Part of a small language model's weights: MLP 512 GELU, attention and MLP in parallel.
Each number is 50 + 12 x the weight over its row's rms, rounded and kept within 0 to 99. Layers, rows and columns count from 0. The size before them is the row's rms in percent of the matrix's.

# layer 3 MLP down, 128x512, rms 0.0741, rows 22-127, columns 384-447
098:62 60 33 30 40 36 56 68 49 57 41 57 44 74 26 35 20 54 44 40 53 36 40 34 45 41 48 53 42 48 38 42 62 36 42 52 28 42 47 40 48 46 42 47 58 46 51 27 32 53 24 67 53 47 65 58 33 70 46 53 44 53 50 52
105:26 35 38 57 46 64 43 50 39 51 32 50 39 36 45 59 53 33 52 38 56 52 69 49 69 39 48 65 43 41 64 50 33 50 36 31 52 44 50 70 39 49 48 57 45 74 67 52 49 55 55 71 61 43 56 33 52 47 64 61 74 67 38 57
099:33 38 81 61 49 54 62 30 34 42 56 69 50 33 48 41 47 52 49 42 44 72 56 55 40 35 50 45 62 31 29 57 61 55 15 42 37 35 53 33 26 23 53 50 41 43 68 58 60 58 32 44 46 58 52 72 39 45 42 41 51 67 41 44
097:34 65 41 35 55 68 61 52 46 52 60 47 58 47 48 50 49 44 51 56 49 59 46 72 61 81 39 47 50 40 58 62 37 54 68 49 64 49 60 53 49 25 49 65 33 59 44 55 59 50 54 29 78 46 37 55 54 50 39 62 31 53 47 54
097:58 40 15 17 57 48 50 57 51 55 32 50 30 38 53 73 37 41 59 38 50 69 48 31 45 73 44 68 42 54 44 49 37 43 41 67 47 53 38 47 32 44 54 70 44 42 66 67 58 48 55 60 41 39 45 51 55 44 54 61 54 39 52 45
100:48 46 36 38 38 44 19 47 57 43 45 53 41 61 69 52 30 59 35 63 42 30 54 52 47 44 40 40 60 59 29 17 66 48 49 39 46 61 52 53 43 58 38 50 66 41 35 34 59 40 41 50 48 42 63 45 61 45 56 52 44 52 46 36
097:65 59 59 63 39 23 46 57 32 30 72 47 72 45 43 42 54 46 61 59 44 49 55 58 50 73 42 41 28 52 50 40 59 40 40 65 62 40 39 56 39 65 55 40 30 52 30 40 54 38 41 58 45 52 44 44 42 52 38 80 47 41 37 28
108:49 46 52 59 45 46 49 39 64 46 60 31 44 58 82 41 39 59 52 64 50 65 43 60 49 51 53 65 66 56 37 47 48 42 39 56 53 47 42 33 44 48 40 55 58 62 46 69 31 43 43 46 56 45 52 56 46 50 58 47 54 49 52 52
100:38 66 54 52 40 28 51 59 35 61 33 43 45 65 51 39 50 52 66 25 41 59 42 40 32 39 45 50 70 71 36 52 29 58 34 54 35 39 44 44 51 60 74 55 55 59 25 40 55 58 45 50 35 46 63 66 45 29 72 55 52 50 48 30
094:65 35 76 51 46 48 67 44 69 37 36 30 78 69 43 62 71 66 44 37 55 46 58 49 40 51 56 66 46 26 67 62 49 52 55 63 47 51 57 53 47 63 44 67 54 62 54 36 48 72 49 49 53 56 55 47 50 36 73 48 44 34 58 57
101:60 34 29 43 46 45 46 38 46 40 50 50 55 35 57 49 43 48 51 62 47 58 64 58 47 52 43 28 42 53 46 57 56 57 69 64 57 70 46 34 51 65 70 68 44 61 51 41 70 57 59 38 72 64 59 48 59 37 39 51 69 42 39 52
091:38 55 56 42 35 61 48 52 54 23 30 64 35 56 42 49 52 57 41 34 44 39 27 51 54 46 48 59 43 49 49 50 40 50 59 43 49 76 51 31 20 47 35 56 67 53 53 42 23 67 61 75 37 55 36 22 47 49 66 65 45 46 55 66
092:22 66 46 28 55 47 60 57 53 46 41 36 39 52 21 60 49 49 47 56 61 38 36 68 41 55 49 41 30 38 55 42 38 63 29 49 51 56 28 49 54 47 63 45 34 38 56 48 58 42 53 75 64 75 58 53 35 56 40 51 62 57 61 50
101:46 45 40 63 58 68 38 34 47 55 50 36 67 39 59 47 24 53 45 48 44 62 55 28 53 59 67 62 55 49 74 59 48 20 47 39 51 29 55 34 58 50 55 43 44 63 41 41 46 66 46 55 57 38 48 39 44 50 51 34 50 70 47 45
102:43 32 38 71 49 36 69 65 42 59 57 32 58 40 66 57 66 39 38 57 36 59 57 50 37 57 43 60 73 52 18 35 59 50 58 53 46 35 26 36 49 47 58 47 43 57 21 45 74 42 37 46 40 52 54 60 57 35 53 61 57 45 52 59
101:42 51 50 52 32 40 48 40 21 43 46 54 65 62 56 53 49 53 48 57 67 40 49 56 44 43 41 26 41 47 51 56 47 47 87 31 49 59 66 40 38 60 61 67 40 36 27 52 68 36 38 63 37 60 62 69 63 55 40 58 35 49 62 51
100:38 43 46 60 43 47 51 36 42 67 59 41 56 31 57 37 56 65 27 39 36 51 55 47 43 54 31 71 58 49 62 39 38 44 45 33 62 44 86 50 66 51 42 51 36 41 58 38 64 39 55 53 33 50 39 53 59 64 57 63 50 56 63 19
091:34 44 57 39 50 53 40 64 34 60 52 51 32 50 41 39 37 53 48 53 47 64 56 18 45 50 56 69 49 37 29 53 59 61 44 37 45 42 34 46 56 68 44 47 46 65 50 36 45 36 45 52 44 62 52 57 50 35 46 54 43 46 28 52
100:52 69 55 55 48 48 64 53 70 36 51 44 53 40 47 50 61 54 49 57 32 38 47 53 62 39 76 66 35 35 57 37 50 35 56 51 72 50 69 41 68 39 48 51 34 37 61 47 48 52 60 31 62 48 55 67 53 41 32 53 30 43 50 37
103:46 68 63 72 41 49 44 47 33 42 44 42 65 13 48 34 65 48 50 64 50 51 48 48 43 32 60 64 51 60 29 74 52 52 63 64 59 58 48 69 29 74 57 41 50 72 68 63 59 66 38 41 60 50 70 66 40 55 44 39 42 61 32 62
097:48 46 62 63 41 39 37 59 43 56 50 37 45 42 42 55 71 50 52 39 37 51 35 47 41 27 54 59 49 33 56 55 31 39 55 47 50 69 58 39 61 30 49 24 60 58 56 39 36 31 40 35 44 75 37 49 59 30 52 46 46 46 54 55
105:50 39 49 37 42 50 40 39 67 61 34 53 52 70 56 58 39 79 48 44 60 47 58 48 40 46 65 66 29 60 48 83 48 50 62 47 48 76 45 57 50 45 52 54 42 20 50 45 24 43 47 78 51 71 52 41 42 54 65 39 51 50 36 38
098:57 45 48 72 72 48 64 26 49 62 45 54 69 49 62 42 35 65 51 46 31 59 48 43 61 62 48 66 40 38 47 70 60 57 55 49 28 50 53 52 42 57 38 43 47 47 56 48 61 67 44 39 54 57 39 57 54 47 56 67 45 59 53 45
098:27 56 49 39 58 49 26 68 35 57 46 49 50 50 41 51 62 37 59 53 44 42 45 45 45 58 62 54 43 45 66 62 35 73 67 35 61 55 46 41 32 55 62 27 39 52 49 59 64 63 56 47 61 34 62 43 44 46 67 61 55 59 61 45
098:51 59 48 65 33 51 52 57 50 43 45 41 69 39 50 51 62 45 61 32 52 58 70 50 61 49 58 41 36 27 72 41 65 40 56 53 75 46 49 50 39 42 42 58 39 65 41 36 70 58 48 42 56 47 47 65 48 50 72 32 72 46 52 53
101:63 62 37 43 47 66 56 32 55 62 54 66 51 56 20 42 67 64 47 42 34 68 38 37 49 31 44 67 44 52 52 28 38 51 32 44 38 64 50 55 47 39 61 47 35 66 49 55 38 63 69 64 70 75 34 67 53 56 37 54 45 53 53 52
097:41 49 36 53 50 49 50 56 34 56 49 59 35 40 74 51 51 42 43 33 19 55 63 47 57 64 58 54 34 35 50 51 65 54 52 49 54 41 38 75 41 46 33 73 56 56 28 30 26 50 54 69 60 50 68 70 53 42 45 54 46 59 56 51
107:34 45 63 58 52 36 44 63 46 32 65 46 56 43 46 48 63 60 50 35 67 57 62 43 76 54 58 52 27 66 60 29 65 55 41 48 68 38 79 51 47 55 47 26 53 64 55 49 56 71 61 44 40 44 36 35 68 32 35 53 49 41 62 42
093:18 65 48 61 47 36 25 67 72 51 58 44 44 28 64 63 54 51 54 44 79 43 49 39 34 46 52 51 44 62 59 46 61 38 54 39 59 58 62 54 28 60 56 59 33 52 70 55 48 54 63 57 34 48 20 56 39 62 63 52 50 32 74 81
094:55 36 68 69 56 55 39 62 46 33 41 47 64 55 37 28 61 57 40 56 60 47 57 50 25 61 48 35 41 62 52 51 52 61 59 63 43 73 50 44 46 55 32 70 57 66 41 40 46 50 63 55 56 28 56 36 59 62 33 56 39 30 35 23
100:37 39 58 60 34 55 33 40 54 37 61 51 41 58 50 75 51 44 46 55 78 34 65 31 38 35 40 46 39 59 60 41 40 59 65 36 18 46 53 64 28 72 42 57 64 43 48 40 69 60 54 32 69 52 52 49 44 74 44 35 54 48 57 50
100:38 50 48 39 57 49 41 51 53 43 58 44 39 46 48 65 42 48 54 45 46 58 52 47 54 63 53 37 56 55 47 49 38 40 68 46 42 40 27 54 40 33 54 25 53 42 41 44 41 61 57 75 51 53 47 49 46 38 60 43 43 43 51 49
095:68 51 48 85 51 43 41 48 39 49 50 52 53 52 35 50 37 72 47 58 58 57 70 57 51 53 37 40 37 33 51 46 50 62 47 43 30 48 50 61 40 73 39 30 65 44 40 41 36 38 38 51 42 71 60 63 54 44 38 60 52 33 39 54
109:69 49 84 48 44 46 67 51 38 48 47 58 38 35 62 41 46 56 60 19 58 54 44 43 46 43 45 65 49 39 67 42 62 41 35 43 61 44 55 59 69 47 38 53 56 57 48 56 25 53 66 54 49 69 45 56 50 39 56 64 67 57 44 62
098:74 55 49 59 70 30 69 62 52 47 56 49 50 38 41 50 45 53 44 43 66 50 55 60 51 56 40 53 48 45 43 66 43 59 34 44 43 40 69 64 49 40 63 69 59 64 65 51 57 35 43 49 52 45 64 44 39 65 39 38 63 53 54 59
105:59 17 49 43 51 63 52 34 50 53 53 60 47 55 60 20 59 45 44 46 83 45 63 55 47 39 11 63 63 79 46 53 65 50 63 45 65 39 48 41 64 44 63 69 55 49 61 66 56 41 54 57 58 48 40 40 53 70 84 43 37 43 69 48
105:46 32 61 54 73 54 43 52 48 60 43 54 49 57 67 47 46 44 78 58 40 37 57 28 32 56 44 48 67 54 26 44 53 67 50 63 51 49 37 43 46 57 55 43 39 54 75 42 31 34 28 83 46 42 42 51 49 32 55 33 66 63 63 60
100:78 71 26 56 48 32 47 31 50 80 43 59 53 63 54 38 61 42 42 46 48 75 50 65 56 60 47 36 48 40 36 38 47 46 44 56 58 34 43 75 43 53 44 69 52 41 31 36 54 53 42 56 56 59 48 76 22 56 41 69 31 41 25 59
091:72 48 50 50 71 66 46 50 69 86 47 47 57 65 66 69 36 67 38 55 51 61 41 36 48 54 56 40 46 46 55 53 55 47 58 67 30 39 70 69 46 57 50 44 42 33 92 56 31 40 42 66 55 39 47 62 56 54 65 55 49 42 41 60
106:47 47 61 60 42 42 45 36 72 53 34 45 50 42 33 55 44 47 42 58 52 20 38 44 48 64 57 32 44 47 34 40 54 40 43 32 37 41 34 64 35 80 52 34 41 69 39 71 39 59 64 47 48 66 49 48 54 49 80 35 56 48 29 52
103:57 39 43 53 43 45 55 53 72 47 59 54 37 64 71 39 62 46 23 44 26 58 31 62 49 60 32 42 40 36 53 58 79 45 58 42 39 36 52 55 51 53 49 59 49 53 46 73 51 53 79 63 58 47 32 67 23 52 52 45 55 53 67 58
099:59 30 26 49 35 45 51 66 60 63 74 53 41 44 58 46 46 25 43 44 14 54 62 54 74 38 62 47 58 45 38 27 35 69 49 62 65 65 49 49 35 38 41 49 79 23 57 41 39 51 65 57 59 49 67 57 38 48 73 52 58 39 54 49
101:32 51 38 56 55 49 56 51 33 47 68 55 46 26 44 58 49 55 61 56 45 60 54 52 74 54 51 61 47 73 43 53 42 54 32 41 67 55 39 45 45 60 41 61 61 47 73 56 59 53 59 40 32 75 56 31 44 57 54 45 40 38 46 83
102:31 29 53 56 53 53 38 66 51 48 55 28 42 58 42 49 45 75 53 76 48 27 65 46 33 51 40 32 48 51 59 56 60 54 32 27 41 61 46 58 58 51 50 66 56 62 28 41 69 29 40 49 49 46 61 39 29 43 59 54 44 45 45 38
102:72 41 38 34 52 41 46 42 45 56 45 35 43 41 47 63 55 46 59 32 66 26 53 51 56 68 50 63 71 63 56 47 52 46 38 55 34 45 56 69 51 34 69 48 39 52 44 23 66 64 67 52 51 58 47 31 53 54 43 36 44 51 48 47
105:42 43 45 44 41 30 38 41 63 34 39 64 33 53 48 35 79 29 25 59 43 40 64 40 36 65 61 49 47 52 38 56 28 57 53 56 33 29 64 43 55 22 60 59 75 52 46 52 50 43 61 48 53 41 54 37 30 43 31 45 39 66 38 67
104:48 54 41 52 77 73 66 40 37 47 48 58 74 48 60 43 46 47 63 52 54 42 51 65 42 50 39 60 62 64 51 44 61 66 31 37 32 52 53 51 45 42 65 37 47 63 44 56 60 71 48 39 48 43 40 43 13 43 83 45 39 46 56 45
100:61 40 65 71 52 49 53 59 56 50 41 58 38 66 47 54 23 76 31 49 43 54 63 65 39 66 43 37 51 39 50 71 68 55 40 36 61 67 57 60 30 43 29 50 34 41 66 59 39 48 38 60 48 69 61 38 54 69 44 34 64 58 50 39
100:67 45 66 66 64 53 50 59 47 47 47 49 36 45 46 43 34 47 57 63 54 33 55 60 63 40 52 60 47 45 58 49 48 57 23 53 64 41 56 39 44 62 49 60 51 51 50 24 55 49 40 59 50 40 42 54 45 44 59 35 34 52 24 34
105:42 53 62 59 52 44 55 52 38 38 56 51 40 37 44 40 64 56 53 53 57 54 33 51 52 63 39 65 53 66 66 34 56 61 43 62 49 33 64 45 43 60 44 44 58 63 52 57 65 53 35 38 64 58 60 51 49 64 43 43 50 51 57 66
107:56 58 25 34 66 56 67 49 37 38 71 43 85 73 56 53 37 46 57 38 45 49 60 47 54 45 40 29 47 61 59 73 42 61 44 37 18 46 31 33 58 29 68 43 43 69 48 59 58 63 68 43 61 59 48 48 56 43 60 56 37 60 73 23
101:46 61 60 47 47 49 41 48 60 58 59 45 59 60 53 61 63 50 62 51 53 46 63 48 46 44 68 56 38 50 56 57 44 37 54 61 42 62 38 55 43 77 62 40 41 45 57 54 50 24 48 59 29 35 36 75 38 44 63 35 59 66 46 53
097:37 46 55 32 48 60 50 65 49 54 52 54 46 77 65 60 54 73 52 48 23 37 33 49 44 49 51 60 40 63 45 44 62 55 50 50 65 47 41 23 45 76 50 46 53 44 67 62 49 69 44 77 60 40 34 45 58 53 21 73 65 36 61 56
095:36 55 54 43 52 53 26 57 48 62 36 71 58 47 33 41 45 51 38 42 38 50 35 61 18 47 43 31 34 40 55 34 51 60 48 45 50 60 65 46 26 42 59 31 74 42 58 54 36 45 31 45 54 53 47 53 61 74 51 35 59 58 45 59
101:59 34 27 53 56 49 53 65 60 60 59 64 42 72 43 48 59 63 57 52 46 54 33 64 55 49 40 33 71 57 34 40 48 40 50 67 27 50 81 28 44 35 47 51 43 44 59 60 49 49 53 44 52 50 75 32 40 57 54 41 64 47 54 34
097:55 73 45 67 41 51 62 57 38 90 56 46 57 67 68 45 51 49 67 50 19 49 36 32 32 52 47 64 34 48 49 50 43 45 49 56 45 47 67 46 51 75 64 70 56 37 52 44 54 48 44 55 37 38 51 37 62 62 49 52 48 50 55 48
105:48 53 67 60 43 54 77 67 48 54 46 46 52 62 54 31 76 48 51 43 55 43 64 23 51 41 41 57 48 48 59 58 54 60 40 49 56 55 44 47 49 39 38 60 55 57 44 39 65 55 67 72 45 43 61 44 58 60 70 40 42 45 38 47
103:47 36 35 56 30 58 37 54 47 54 59 54 63 60 37 48 53 46 71 51 63 43 62 56 76 75 43 70 44 41 69 73 52 58 30 30 51 48 38 58 35 74 43 93 40 45 16 53 42 63 77 46 62 45 77 43 65 60 48 41 51 47 41 33
097:49 50 47 45 57 42 48 41 72 46 42 57 53 34 36 65 43 55 55 56 65 45 86 40 00 45 33 65 46 50 50 56 44 52 41 64 50 42 35 66 81 33 51 50 53 53 59 48 35 51 57 63 35 37 64 52 55 45 49 45 43 62 41 47
097:66 57 53 51 41 22 67 41 31 78 24 17 55 46 38 66 65 38 31 65 40 32 44 50 54 62 58 56 57 41 46 51 30 50 48 54 05 51 41 43 62 42 61 64 29 45 69 46 65 27 50 53 47 49 37 39 34 46 34 46 40 55 31 55
095:74 54 43 59 59 44 56 39 50 39 63 58 57 45 65 59 57 49 29 56 60 69 56 45 69 49 58 44 68 51 63 40 29 39 46 55 38 56 41 56 42 46 41 57 45 64 47 54 55 53 53 54 63 53 41 41 49 32 50 48 52 39 50 58
102:38 31 57 35 22 45 63 42 66 42 46 49 27 42 65 50 32 47 49 56 57 62 52 37 51 32 40 54 56 47 38 62 61 58 40 72 46 44 44 42 57 50 52 39 48 50 57 57 64 57 53 27 68 26 70 57 54 52 27 68 38 44 51 55
098:52 41 57 40 52 60 53 51 69 55 40 45 58 45 38 39 55 67 54 62 42 63 45 48 34 54 51 68 42 54 66 57 61 53 15 40 43 50 59 80 52 53 35 47 63 60 56 54 53 53 52 49 43 41 71 26 43 59 60 46 50 55 55 57
101:69 40 71 46 52 25 66 49 64 46 48 49 64 75 53 62 45 43 53 32 78 46 60 48 50 50 52 52 40 47 47 59 55 40 33 49 48 26 29 53 30 48 34 63 39 46 51 35 27 56 58 61 53 62 54 43 47 48 50 59 39 43 28 56
101:49 34 52 38 54 42 41 27 72 36 67 51 47 57 47 46 64 53 48 64 52 51 35 40 54 62 60 20 39 34 70 48 73 43 63 46 84 55 52 46 63 41 27 56 31 40 49 55 41 51 53 45 52 47 60 66 41 52 32 51 54 48 48 64
105:39 43 33 41 62 42 50 49 44 42 67 64 75 62 51 54 34 56 67 46 38 61 46 64 21 45 53 45 71 60 56 57 48 40 56 55 46 48 52 65 48 42 53 55 46 51 48 46 37 61 41 55 61 73 65 73 66 40 33 46 78 49 57 41
096:50 72 44 63 37 55 53 54 54 31 39 40 43 18 40 43 37 57 63 69 48 40 72 38 69 59 56 44 67 46 36 58 39 55 58 42 47 49 24 52 47 37 46 25 41 54 57 60 46 61 38 44 66 47 55 53 55 56 52 58 64 46 37 61
100:55 53 43 58 51 37 66 66 54 32 79 44 54 61 49 60 52 59 66 55 75 55 67 56 56 25 72 42 49 57 55 50 41 35 33 71 69 29 65 47 32 48 37 45 65 35 45 29 53 45 40 32 51 73 63 73 49 52 37 52 39 65 57 28
107:65 68 44 66 39 51 64 55 52 42 37 53 65 48 41 33 60 78 37 48 46 53 43 73 52 56 36 66 49 60 53 37 36 60 43 47 60 50 51 39 48 57 46 03 45 28 55 58 49 46 56 40 66 30 45 66 63 68 46 56 52 57 67 55
105:48 48 40 64 37 65 36 41 63 49 50 40 46 61 57 69 65 54 49 57 96 48 38 51 44 34 56 66 46 65 51 34 59 36 15 42 61 46 54 43 70 55 50 75 31 70 57 56 37 62 32 35 39 56 58 30 32 41 58 23 35 42 56 56
098:33 31 71 72 58 61 56 60 34 53 56 62 44 72 36 43 49 66 64 56 33 57 55 52 34 59 53 39 16 54 60 15 48 52 29 50 67 58 65 56 45 51 55 54 48 49 55 33 35 58 66 32 62 55 37 63 36 39 35 51 41 40 57 85
095:53 20 38 46 64 46 46 40 62 47 47 42 54 49 67 47 40 65 31 46 83 43 35 66 51 78 67 47 55 56 87 53 46 57 62 66 53 44 86 59 37 50 40 62 69 41 41 49 38 63 61 60 79 56 50 55 48 59 29 49 34 51 54 32
108:56 33 67 59 28 49 68 31 63 61 59 75 49 66 55 37 58 54 59 64 61 46 57 37 39 41 44 72 33 52 28 30 64 65 33 43 60 60 37 49 44 58 70 33 56 55 53 59 43 58 51 54 53 39 41 74 58 40 52 52 37 39 60 82
093:49 51 46 65 70 53 50 42 31 54 54 25 34 44 30 63 50 65 45 52 26 48 65 54 19 56 61 55 44 58 40 48 48 52 65 41 49 44 09 49 60 32 50 65 35 43 44 50 64 58 57 53 43 49 46 57 75 60 29 37 60 38 46 62
100:62 44 37 60 41 49 53 51 51 46 63 60 61 49 45 47 54 61 38 52 70 66 52 67 72 45 33 46 83 52 74 52 50 59 36 57 46 54 42 46 32 55 58 68 38 62 32 58 46 46 71 55 57 60 51 42 57 57 66 42 49 49 63 37
096:39 47 55 55 52 25 56 49 43 51 53 65 54 53 38 64 36 30 54 33 50 44 57 64 26 48 58 20 42 67 41 48 23 56 42 69 57 52 36 46 49 51 47 31 41 54 37 33 39 55 65 58 65 20 42 40 41 48 37 66 49 50 47 40
104:49 57 62 62 48 53 72 56 58 45 65 40 39 64 56 45 46 54 40 67 58 39 50 50 57 34 45 46 33 54 65 41 51 41 55 48 55 48 33 29 41 84 56 46 14 69 62 61 28 78 35 15 51 67 46 43 39 41 52 52 36 61 68 50
097:71 62 51 36 41 48 49 48 53 80 40 31 63 53 60 35 66 35 43 37 31 49 51 34 77 57 33 23 56 51 21 30 16 49 58 68 50 59 46 44 60 43 58 46 60 57 48 46 43 64 42 40 43 38 58 53 46 47 30 45 59 65 64 42
103:48 51 48 40 27 43 32 49 49 62 50 48 50 44 45 78 46 62 57 60 43 49 70 61 41 56 52 59 43 46 41 48 62 42 56 45 51 64 57 49 46 53 54 49 55 55 73 21 32 49 50 37 44 78 48 43 52 43 65 40 55 53 51 46
103:26 44 58 63 54 76 30 47 40 52 54 65 41 46 52 68 62 50 43 44 45 57 58 40 39 52 54 46 62 40 29 48 59 44 48 55 51 46 86 55 29 46 26 47 54 49 57 47 41 49 55 54 49 23 24 54 46 63 30 56 44 63 39 29
107:70 56 38 64 41 48 69 54 33 72 46 53 53 62 49 39 50 67 47 43 36 66 59 60 37 63 51 68 53 51 49 52 35 48 45 61 33 42 56 41 49 48 44 36 43 58 49 49 45 77 72 60 67 47 54 49 33 41 56 45 30 54 62 46
093:37 60 42 62 64 40 27 55 45 71 48 48 56 62 59 53 48 62 59 47 33 43 41 49 68 47 49 71 58 59 34 44 58 57 52 52 32 60 22 52 62 64 59 23 28 52 56 37 49 64 31 60 66 28 45 49 40 50 36 62 73 61 67 54
108:54 54 30 57 64 51 68 36 59 53 48 63 57 57 54 59 45 47 58 58 43 68 61 32 56 56 61 55 53 53 73 70 35 52 42 48 57 46 70 47 56 56 55 39 79 31 62 47 69 37 71 47 48 54 60 43 59 55 75 42 52 33 60 75
099:62 66 47 31 50 35 54 71 56 56 64 56 72 24 32 54 58 43 69 45 33 49 36 46 24 50 51 38 59 64 81 53 55 36 45 56 59 63 58 52 47 70 61 58 48 46 55 43 64 50 50 66 49 58 44 30 35 53 70 39 63 32 54 38
103:52 42 50 30 36 43 39 56 66 56 49 67 42 46 52 46 61 38 48 67 44 50 35 34 45 31 43 57 41 54 49 54 56 62 61 57 51 66 70 30 36 63 38 50 55 56 56 57 49 61 69 56 50 23 60 56 30 43 59 32 32 37 69 45
095:62 47 56 55 53 52 61 59 58 40 61 65 35 55 56 37 60 48 45 51 49 56 56 59 72 50 64 48 43 78 58 51 62 42 75 74 47 62 67 40 46 61 40 44 34 32 66 15 45 52 45 59 64 36 50 42 44 68 46 57 34 44 47 56
103:64 37 47 34 41 51 44 40 40 56 67 63 62 46 57 43 55 43 27 50 66 41 50 36 38 46 53 64 26 55 57 56 41 57 37 34 45 46 40 67 45 56 59 60 76 31 50 33 57 60 37 62 67 42 61 34 42 37 37 45 58 49 40 64
091:71 50 54 40 31 67 56 72 53 48 41 60 39 36 58 37 52 62 34 44 48 47 53 43 38 57 60 34 47 54 52 64 55 46 47 60 64 61 37 44 40 47 47 71 46 77 63 48 62 49 34 69 62 78 75 66 60 64 54 39 41 40 31 38
096:65 47 54 49 53 52 37 36 58 49 50 47 43 42 58 37 30 39 46 37 46 57 41 74 43 78 49 25 62 30 57 42 44 37 51 30 54 52 39 48 61 55 40 50 47 32 49 36 70 63 42 65 49 51 53 56 47 62 39 58 57 54 46 37
100:48 38 56 47 22 56 46 31 46 25 74 57 50 60 57 50 55 63 34 42 35 51 59 50 54 41 51 59 54 60 54 62 52 37 58 50 56 53 46 47 38 41 59 52 40 35 52 42 53 38 46 60 57 31 50 45 58 52 77 37 26 48 44 59
098:66 41 38 51 49 62 72 42 43 50 56 55 65 82 63 54 53 52 42 53 65 48 69 67 57 55 66 27 52 28 33 66 54 56 67 70 47 32 52 57 40 67 57 39 71 60 42 58 48 52 51 51 36 39 89 48 35 48 46 49 47 61 33 49
096:52 21 58 46 45 37 48 40 57 55 61 49 41 69 47 52 54 56 48 41 50 60 57 58 31 67 16 45 54 43 68 28 58 72 64 60 37 31 49 51 46 69 64 65 69 43 62 29 30 50 51 67 52 29 59 64 47 56 63 47 17 48 48 56
100:67 56 35 46 55 70 59 62 49 39 34 38 58 51 43 49 55 55 45 75 45 50 52 38 34 55 37 68 42 57 63 62 72 69 49 50 73 58 51 43 58 44 68 49 57 60 59 38 69 62 36 51 45 32 57 53 26 63 38 53 53 63 52 54
099:47 62 38 63 55 44 49 48 56 26 28 31 44 53 74 34 46 64 57 41 64 43 47 64 46 56 38 28 37 35 45 61 45 35 35 43 61 54 64 56 47 48 40 28 35 66 50 62 51 68 70 57 58 35 52 51 26 66 49 51 61 33 27 28
101:55 50 58 39 62 50 54 51 44 56 49 52 58 44 73 51 34 64 32 42 51 66 56 62 50 50 48 62 36 37 48 72 60 63 49 47 31 42 32 59 54 63 44 49 80 58 57 64 42 66 70 62 60 61 58 43 48 47 43 59 34 57 64 46
097:41 52 41 55 69 43 34 28 52 58 48 41 62 65 54 59 49 55 59 38 12 50 36 73 47 54 39 64 62 59 65 40 55 34 71 52 45 32 69 46 44 64 51 68 55 28 56 35 71 48 40 39 46 28 43 32 45 38 61 54 30 44 49 43
098:66 73 63 38 41 62 34 67 41 42 72 71 54 46 58 38 49 20 30 40 47 66 49 41 55 62 59 45 53 56 59 48 65 54 24 15 53 47 36 54 63 58 46 30 55 56 48 67 79 56 40 79 52 67 48 74 62 79 53 53 25 45 59 46
100:78 78 39 71 54 56 59 35 32 54 64 41 46 43 67 81 60 59 47 38 30 56 53 42 42 27 49 43 53 68 52 36 36 36 60 46 58 28 47 28 45 47 57 46 50 60 50 44 32 49 55 62 45 40 49 53 78 47 53 53 25 59 68 57
100:64 40 26 61 63 43 58 38 59 55 43 66 53 60 67 58 48 41 40 80 65 63 82 57 49 54 50 71 62 49 45 69 44 39 33 76 69 35 38 67 50 45 42 46 31 47 64 54 57 45 59 39 35 38 40 56 47 48 64 55 41 26 45 59
103:43 69 54 53 43 24 57 23 45 54 54 47 56 28 61 52 52 40 48 40 67 37 64 39 41 54 61 51 49 41 48 38 56 36 60 63 45 59 43 61 54 48 48 69 43 54 51 57 41 67 50 44 57 49 70 76 69 48 68 56 23 39 44 50
100:61 64 54 67 50 57 56 47 43 39 33 55 52 73 46 31 46 54 48 60 44 47 44 50 40 37 32 48 54 46 67 52 64 61 55 55 45 57 80 35 41 27 47 48 49 69 47 67 36 67 54 49 48 47 61 55 50 70 60 32 44 59 37 69
094:32 47 57 72 41 62 38 64 43 64 46 42 57 59 39 45 52 39 63 38 57 44 41 63 73 51 58 69 27 57 14 43 65 62 44 49 39 48 46 55 52 72 25 65 37 49 44 47 60 36 36 65 45 42 28 61 63 56 54 22 48 50 49 43
108:55 38 57 32 52 58 60 27 67 54 41 42 56 57 40 57 55 39 48 61 40 41 60 45 44 61 41 43 66 34 37 37 60 51 51 20 33 56 59 37 51 57 69 60 51 51 25 43 18 47 56 73 32 54 22 72 48 40 63 48 34 43 49 43
099:55 57 34 55 41 71 34 41 59 50 26 47 28 53 56 31 37 54 47 28 36 55 49 73 42 48 43 36 55 61 74 62 48 58 37 64 54 40 48 48 32 32 42 42 57 55 40 59 54 17 49 37 63 64 37 46 70 68 53 48 62 43 55 64
109:39 61 38 66 61 51 55 60 60 61 49 43 53 39 59 48 50 44 37 50 52 25 42 54 55 42 50 57 41 51 73 51 41 52 65 67 28 60 30 47 48 52 45 46 48 43 57 35 56 32 35 44 69 38 59 52 42 25 26 48 60 49 57 47
107:42 50 55 55 61 50 38 51 48 40 50 51 60 64 60 62 45 73 59 39 48 78 51 47 23 61 43 52 62 55 40 36 68 51 59 64 70 30 40 75 26 68 40 65 64 42 79 31 29 63 56 57 63 42 52 48 42 47 33 50 71 61 55 49